config.toml
num_hidden_layers = 20
hidden_size = 96
num_attention_heads = 3
num_key_value_heads = 1
head_dim = 32
intermediate_size = 256
vocab_size = 1024
hidden_act = "swiglu"
norm = "rmsnorm"
norm_place = "pre"
norm_eps = 1e-06
positions = "rope"
rope_theta = 10000.0
rope_fraction = 1.0
qk_norm = true
attn_scale = 0.177
bias = "none"
tie_word_embeddings = false
parallel_block = false
init = "uniform"
init_std_qkv = 0.0344
init_std_o = 0.0
init_std_up = 0.0344
init_std_down = 0.0
init_mimetic = 0.5
optimizer = "soap_variant"
learning_rate = 0.00651
beta1 = 0.95
beta2 = 0.95
weight_decay = 0.061
lr_head = 0.00794
warmup_steps = 51
schedule = "wsd"
decay_fraction = 0.387
decay_shape = "sqrt"
final_lr_fraction = 0.05
batch_tokens = [16384, 32768]
max_seq_len = 1024
doc_mask = true
z_loss = 1e-05
train_tokens = 144000000
max_steps = 6092
dataset = "wikipedia_en"
Each number is 200 + 30 x the weight over its row's rms, rounded and kept within 0 to 999. Layers, rows and columns count from 0. The size before them is the row's rms in percent of the matrix's.

# up: layer 4 MLP up, 256x96, rms 0.283, rows 242-252, columns 0-95
# down: layer 4 MLP down (transposed), 256x96, rms 0.284, rows 242-252, columns 0-95
# gate: layer 4 MLP gate, 256x96, rms 0.304, rows 243-253, columns 0-95
up242,099,218,199,154,219,200,210,276,240,148,167,216,249,255,200,195,192,242,201,253,201,197,224,217,255,190,190,249,261,217,224,199,258,228,194,230,257,222,182,153,174,212,156,170,204,175,243,173,188,197,176,183,153,205,184,176,198,195,200,211,180,227,237,209,197,157,239,196,161,156,210,197,227,185,200,180,182,193,228,209,171,236,191,243,143,157,227,197,186,162,211,192,191,212,256,174,180
down242,100,179,219,255,223,214,161,186,212,198,227,189,195,197,228,196,209,171,242,197,214,144,222,168,145,217,185,184,222,184,198,209,214,205,243,112,176,212,260,239,145,210,192,163,180,205,204,227,229,152,212,169,152,211,215,216,191,180,209,215,181,165,229,138,269,237,201,199,221,191,230,208,256,181,222,206,211,181,254,174,238,189,203,193,233,200,210,190,194,214,134,175,204,150,139,178,193
gate243,099,218,220,213,233,186,232,248,217,176,177,191,214,247,235,188,247,176,217,200,261,210,194,166,171,132,177,195,198,201,232,194,186,250,208,173,219,161,194,233,162,184,185,215,291,173,268,209,231,204,197,203,178,219,201,137,165,220,241,167,172,258,202,201,193,194,172,161,168,179,207,188,189,192,250,212,232,209,190,158,232,195,207,187,185,232,181,197,231,161,154,187,148,165,179,245,183
up243,099,152,206,206,225,199,245,245,182,253,211,204,191,220,241,204,186,170,200,246,223,209,185,247,255,185,208,178,217,224,236,161,257,195,210,207,217,202,211,171,205,189,201,194,187,220,188,176,211,203,211,189,192,234,231,161,209,134,255,230,198,156,175,214,226,257,216,173,196,255,182,189,220,220,200,215,194,133,214,263,266,193,176,183,187,241,225,147,178,240,240,245,231,253,189,203,217
down243,095,159,251,208,154,218,232,178,174,193,179,176,207,174,214,187,167,218,170,225,220,237,190,238,215,212,236,194,220,178,191,249,237,218,207,212,190,179,237,158,243,226,260,232,186,220,207,207,170,195,214,216,182,149,235,180,173,221,181,209,174,140,221,210,172,197,203,136,213,197,214,196,157,173,200,207,212,183,210,175,266,202,210,185,317,160,156,247,229,196,214,225,233,223,217,180,232
gate244,101,165,246,166,185,229,188,224,183,202,139,203,167,200,242,200,213,194,198,150,223,105,195,154,212,172,171,193,175,208,229,197,195,238,211,195,250,212,206,232,162,232,193,202,198,163,229,272,214,185,158,218,153,219,205,189,215,199,214,230,193,177,205,236,309,217,183,206,206,179,230,180,202,245,170,248,177,187,168,198,181,186,206,194,175,146,222,217,179,216,214,154,197,246,173,202,194
up244,091,246,270,172,201,195,190,195,262,169,283,198,187,174,145,215,168,169,238,179,192,206,191,215,238,175,179,194,189,200,197,172,242,176,166,214,156,245,195,147,179,161,255,175,223,227,250,189,185,221,185,223,215,237,218,232,172,224,188,163,215,180,171,185,156,200,191,175,208,250,225,212,155,187,201,175,181,186,235,162,187,190,169,213,228,253,208,168,246,242,226,217,215,164,163,214,195
down244,088,175,224,206,260,184,181,173,217,215,159,206,218,174,282,200,186,215,206,252,240,188,207,222,198,231,180,187,150,186,188,218,160,201,199,182,249,157,246,231,215,198,244,253,174,131,224,176,183,168,211,241,172,213,180,207,168,182,229,183,188,212,244,187,167,160,184,206,222,210,222,222,142,185,219,218,222,185,213,226,230,195,212,223,282,160,216,180,229,168,173,193,174,208,201,200,124
gate245,086,193,194,218,161,176,185,202,244,199,250,221,157,250,173,208,183,204,150,221,239,210,200,144,197,169,221,225,212,163,164,206,229,169,235,188,169,209,202,184,150,187,187,243,183,174,215,218,201,146,183,213,166,222,190,211,203,186,215,246,263,160,193,189,201,196,129,155,209,178,219,212,225,175,206,190,227,233,219,262,182,216,217,212,225,173,173,169,207,247,141,181,177,185,177,277,139
up245,100,151,211,183,267,178,149,163,188,189,233,207,214,197,222,205,206,209,223,259,174,201,184,239,218,207,244,203,160,203,206,228,196,202,156,185,187,218,192,165,209,199,201,267,221,228,242,174,228,264,184,240,215,212,263,180,233,204,210,122,162,255,228,205,200,171,213,202,161,194,264,171,183,249,187,216,196,181,205,210,265,220,193,210,191,201,197,179,182,184,166,201,207,187,197,150,262
down245,101,153,177,193,194,187,156,186,167,221,214,271,221,175,271,177,219,181,267,177,220,207,202,225,187,193,213,163,191,206,228,208,185,234,228,198,225,225,188,186,195,195,273,213,215,185,204,168,200,179,164,216,184,210,245,194,208,214,200,172,203,199,194,230,230,226,208,194,169,256,222,146,241,262,202,216,197,187,166,225,244,229,237,210,193,223,229,165,231,166,157,203,249,220,139,208,282
gate246,098,227,170,284,238,235,141,186,147,211,211,253,199,165,245,208,183,179,159,164,224,171,194,208,222,178,228,226,177,153,211,242,220,165,177,177,193,198,209,198,214,188,156,214,208,195,224,232,190,191,176,234,168,213,233,232,223,241,217,196,207,161,181,228,190,170,217,205,167,279,171,203,164,281,206,177,244,173,196,191,214,194,208,177,212,183,247,140,196,203,237,218,191,244,201,171,195
up246,108,191,191,220,237,219,165,203,182,214,152,128,164,189,182,146,212,203,243,158,173,182,150,223,227,173,207,208,158,194,217,263,189,161,245,122,166,257,139,202,154,224,237,259,192,183,189,201,224,221,233,227,211,225,183,249,200,193,230,222,154,210,192,208,212,170,246,178,180,213,225,203,189,198,255,251,223,196,196,200,196,219,217,172,189,156,180,198,202,159,219,195,219,202,193,179,172
down246,102,212,228,182,158,203,196,258,203,259,178,205,191,190,227,178,157,161,170,168,236,179,173,215,185,252,177,189,191,176,226,249,204,203,252,208,195,190,204,158,197,220,219,155,210,218,162,197,217,215,195,167,215,159,225,213,189,179,186,177,245,192,195,222,161,170,247,211,141,184,295,221,160,176,235,194,241,188,236,228,227,191,192,247,200,257,179,200,202,156,221,169,167,197,153,147,178
gate247,117,134,156,205,166,211,202,231,228,155,220,160,207,195,233,245,187,238,226,167,168,213,187,174,186,190,246,221,231,205,215,231,219,207,175,161,176,190,266,220,223,207,175,231,197,211,176,235,210,179,145,207,146,230,200,215,202,246,195,201,215,158,159,242,268,203,215,168,190,244,177,215,208,173,249,226,232,192,192,208,246,159,250,188,245,163,237,152,223,210,184,148,193,187,205,176,217
up247,116,220,252,206,187,168,232,197,205,194,222,167,192,203,209,167,193,179,189,227,205,169,204,243,239,139,149,179,154,248,184,212,240,142,249,249,161,215,161,200,196,246,234,184,173,164,214,256,226,177,225,183,249,202,187,164,229,200,188,167,133,257,243,232,171,191,198,223,203,206,208,200,156,230,155,184,219,174,252,195,175,214,177,205,200,223,233,172,174,252,225,209,222,194,201,191,161
down247,109,210,167,183,208,224,188,148,212,210,177,297,216,193,219,167,180,179,203,275,229,171,188,176,207,144,228,129,182,226,176,231,219,231,264,230,222,218,172,204,151,192,240,212,221,167,235,201,175,193,204,218,229,182,248,191,193,158,200,181,181,191,180,176,182,298,221,212,180,189,246,250,183,182,181,226,200,204,185,190,190,185,173,191,220,199,179,205,170,214,244,216,208,183,223,188,244
gate248,117,159,209,248,207,198,190,217,213,192,219,183,197,154,224,202,209,240,139,241,147,195,178,160,155,221,247,222,238,172,161,197,188,221,181,197,204,187,197,219,178,224,194,231,180,197,200,201,212,215,297,126,222,206,230,202,211,185,230,156,241,220,190,210,218,148,187,206,167,182,200,200,226,196,207,204,212,188,227,177,228,150,189,187,219,225,229,156,246,214,244,149,193,169,110,210,168
up248,101,177,210,218,204,172,210,262,167,228,221,223,183,175,204,194,187,142,252,234,134,212,176,173,131,203,234,212,214,194,231,179,196,193,216,165,233,194,203,219,183,171,214,168,218,218,204,194,194,148,211,223,226,190,236,227,263,204,230,189,203,194,232,227,246,218,274,102,163,156,204,229,194,204,208,137,250,205,213,176,179,217,162,163,206,205,211,227,198,222,217,182,213,214,164,203,225
down248,102,154,221,222,250,212,241,181,281,198,210,227,201,168,194,228,209,183,187,211,197,176,175,205,146,239,248,164,161,203,189,264,228,217,203,144,176,163,190,160,197,218,172,229,203,232,234,206,186,167,188,245,240,208,218,192,194,210,194,222,188,178,254,202,226,180,216,231,230,184,180,190,179,186,191,207,126,279,172,253,167,219,208,252,167,206,197,214,212,230,165,204,223,195,144,214,212
gate249,103,193,200,230,200,188,188,187,195,200,172,197,225,209,215,221,235,153,208,183,182,238,199,189,183,227,280,264,203,159,196,137,166,210,194,176,169,220,213,227,195,137,171,196,229,197,143,159,172,236,208,199,204,253,146,261,217,247,205,238,174,205,252,186,254,210,200,178,204,227,163,254,223,243,230,242,215,162,234,190,178,175,205,163,237,199,197,201,196,217,209,209,203,230,154,239,180
up249,104,218,155,260,187,242,167,174,165,164,221,178,178,197,179,218,194,200,171,207,207,177,238,236,188,183,176,166,191,196,222,161,222,267,169,235,242,152,152,196,194,183,212,214,133,227,219,227,206,207,227,159,221,204,230,176,191,183,181,181,205,232,189,172,184,190,238,234,240,187,211,204,130,210,231,182,174,193,186,117,189,239,192,185,196,176,206,160,263,204,142,179,156,163,194,184,164
down249,100,180,239,171,229,201,188,248,243,186,179,202,194,233,208,179,262,211,128,231,167,200,230,138,219,175,185,204,219,179,191,230,236,232,190,202,239,192,205,192,197,223,224,238,193,178,178,211,163,246,207,169,229,186,271,174,151,222,206,241,141,211,160,215,205,145,200,251,204,221,180,178,166,161,153,268,185,183,182,210,214,198,164,197,204,229,189,243,240,198,200,222,228,214,193,199,143
gate250,091,246,175,246,206,208,227,215,223,188,230,225,190,197,189,188,167,196,220,200,253,205,218,226,137,177,159,233,200,226,240,217,210,199,207,217,177,257,252,157,160,168,191,174,170,208,259,196,205,219,265,279,220,214,197,253,221,224,187,233,187,202,190,188,152,217,152,138,220,255,230,203,227,249,230,197,214,191,229,222,214,185,209,213,206,191,261,182,187,190,192,169,207,175,221,252,222
up250,098,220,178,190,167,233,198,181,205,171,203,224,201,190,192,221,209,147,210,256,247,213,198,228,239,191,196,237,226,181,211,163,199,148,190,198,221,197,192,154,183,181,203,194,256,188,209,136,201,231,244,220,202,242,198,217,236,217,186,225,171,195,218,215,202,265,117,171,206,197,222,191,238,270,199,181,197,212,171,161,180,241,181,261,191,205,190,185,209,110,209,217,212,268,212,229,221
down250,099,223,233,202,197,182,207,184,171,195,201,284,170,192,131,218,128,204,228,220,215,211,205,207,192,215,151,187,190,202,182,167,232,209,167,198,196,200,185,199,132,214,210,180,205,207,211,191,237,200,203,242,212,219,179,204,192,242,177,200,166,213,176,218,224,257,207,216,192,231,201,203,242,200,235,151,254,222,212,160,217,205,158,210,275,171,277,221,217,168,243,156,254,232,158,176,208
gate251,106,187,194,188,163,202,210,145,216,176,168,204,205,169,241,224,159,208,206,231,170,156,165,197,144,181,212,237,208,176,170,212,226,205,145,264,202,209,220,192,137,222,233,201,203,172,225,256,193,153,210,229,161,207,188,199,240,175,204,207,184,199,146,167,228,169,252,193,193,245,205,188,188,210,213,141,219,255,180,123,246,182,180,189,184,208,190,169,214,181,198,166,172,209,208,274,221
up251,097,205,179,183,185,198,214,220,213,248,197,213,192,204,241,144,197,232,168,232,198,267,195,211,221,175,148,281,192,207,220,262,168,179,239,173,173,216,189,181,177,193,213,207,161,224,228,206,184,212,127,194,193,234,210,182,219,241,190,156,209,211,226,211,237,179,130,170,262,172,175,242,239,202,204,177,204,210,185,213,251,215,160,160,190,220,196,177,201,194,222,215,199,233,155,139,160
down251,104,154,172,212,166,192,221,155,181,185,202,185,200,174,223,189,239,229,228,219,193,171,188,238,198,195,227,160,238,220,180,167,185,221,217,232,207,176,211,160,180,226,213,218,239,188,236,249,145,201,203,228,187,144,224,164,221,267,224,187,223,218,200,117,191,175,243,187,207,229,182,137,179,215,238,215,152,207,234,249,222,176,240,187,167,193,181,174,194,201,206,169,241,277,165,197,231
gate252,098,253,244,235,178,178,197,188,174,209,215,175,215,248,206,173,194,171,162,154,222,211,223,226,207,129,198,228,179,197,196,225,224,240,203,216,214,155,212,155,212,201,121,216,190,245,187,202,141,184,224,196,163,179,206,220,164,234,215,181,181,231,194,142,192,230,181,190,197,209,212,220,256,149,216,196,225,212,191,170,187,177,180,132,204,194,183,232,172,217,160,268,222,195,126,193,175
up252,101,187,224,247,215,211,224,146,219,254,177,162,231,238,200,196,224,231,208,168,185,201,258,257,165,214,193,227,219,242,221,160,200,288,194,142,253,221,224,213,237,163,182,191,229,206,220,190,201,187,214,219,151,179,199,242,194,194,214,199,223,236,215,241,207,209,222,206,209,257,168,251,206,172,153,187,214,200,163,120,172,226,201,173,174,235,173,210,182,171,173,196,219,191,236,200,200
down252,105,154,190,198,221,235,240,190,196,244,170,185,169,184,211,175,207,175,159,193,149,280,219,211,194,224,143,173,224,172,166,215,185,237,214,243,179,197,183,171,162,181,177,186,214,202,208,170,184,196,198,169,169,138,190,240,191,247,192,171,199,199,236,260,227,173,252,211,212,261,187,209,184,260,169,209,227,200,174,184,225,180,164,164,185,199,178,187,208,208,182,197,205,264,270,216,252
gate253,099,198,177,190,173,184,186,178,218,227,205,237,239,178,186,196,161,212,179,246,243,201,230,218,257,179,198,221,261,181,198,177,197,182,224,189,218,262,220,143,237,178,199,190,216,188,240,263,211,254,204,173,237,206,169,207,222,187,203,144,226,173,250,114,209,178,179,166,227,198,165,193,175,208,210,184,189,197,168,238,144,159,207,203,207,172,186,212,167,238,216,148,184,207,236,231,258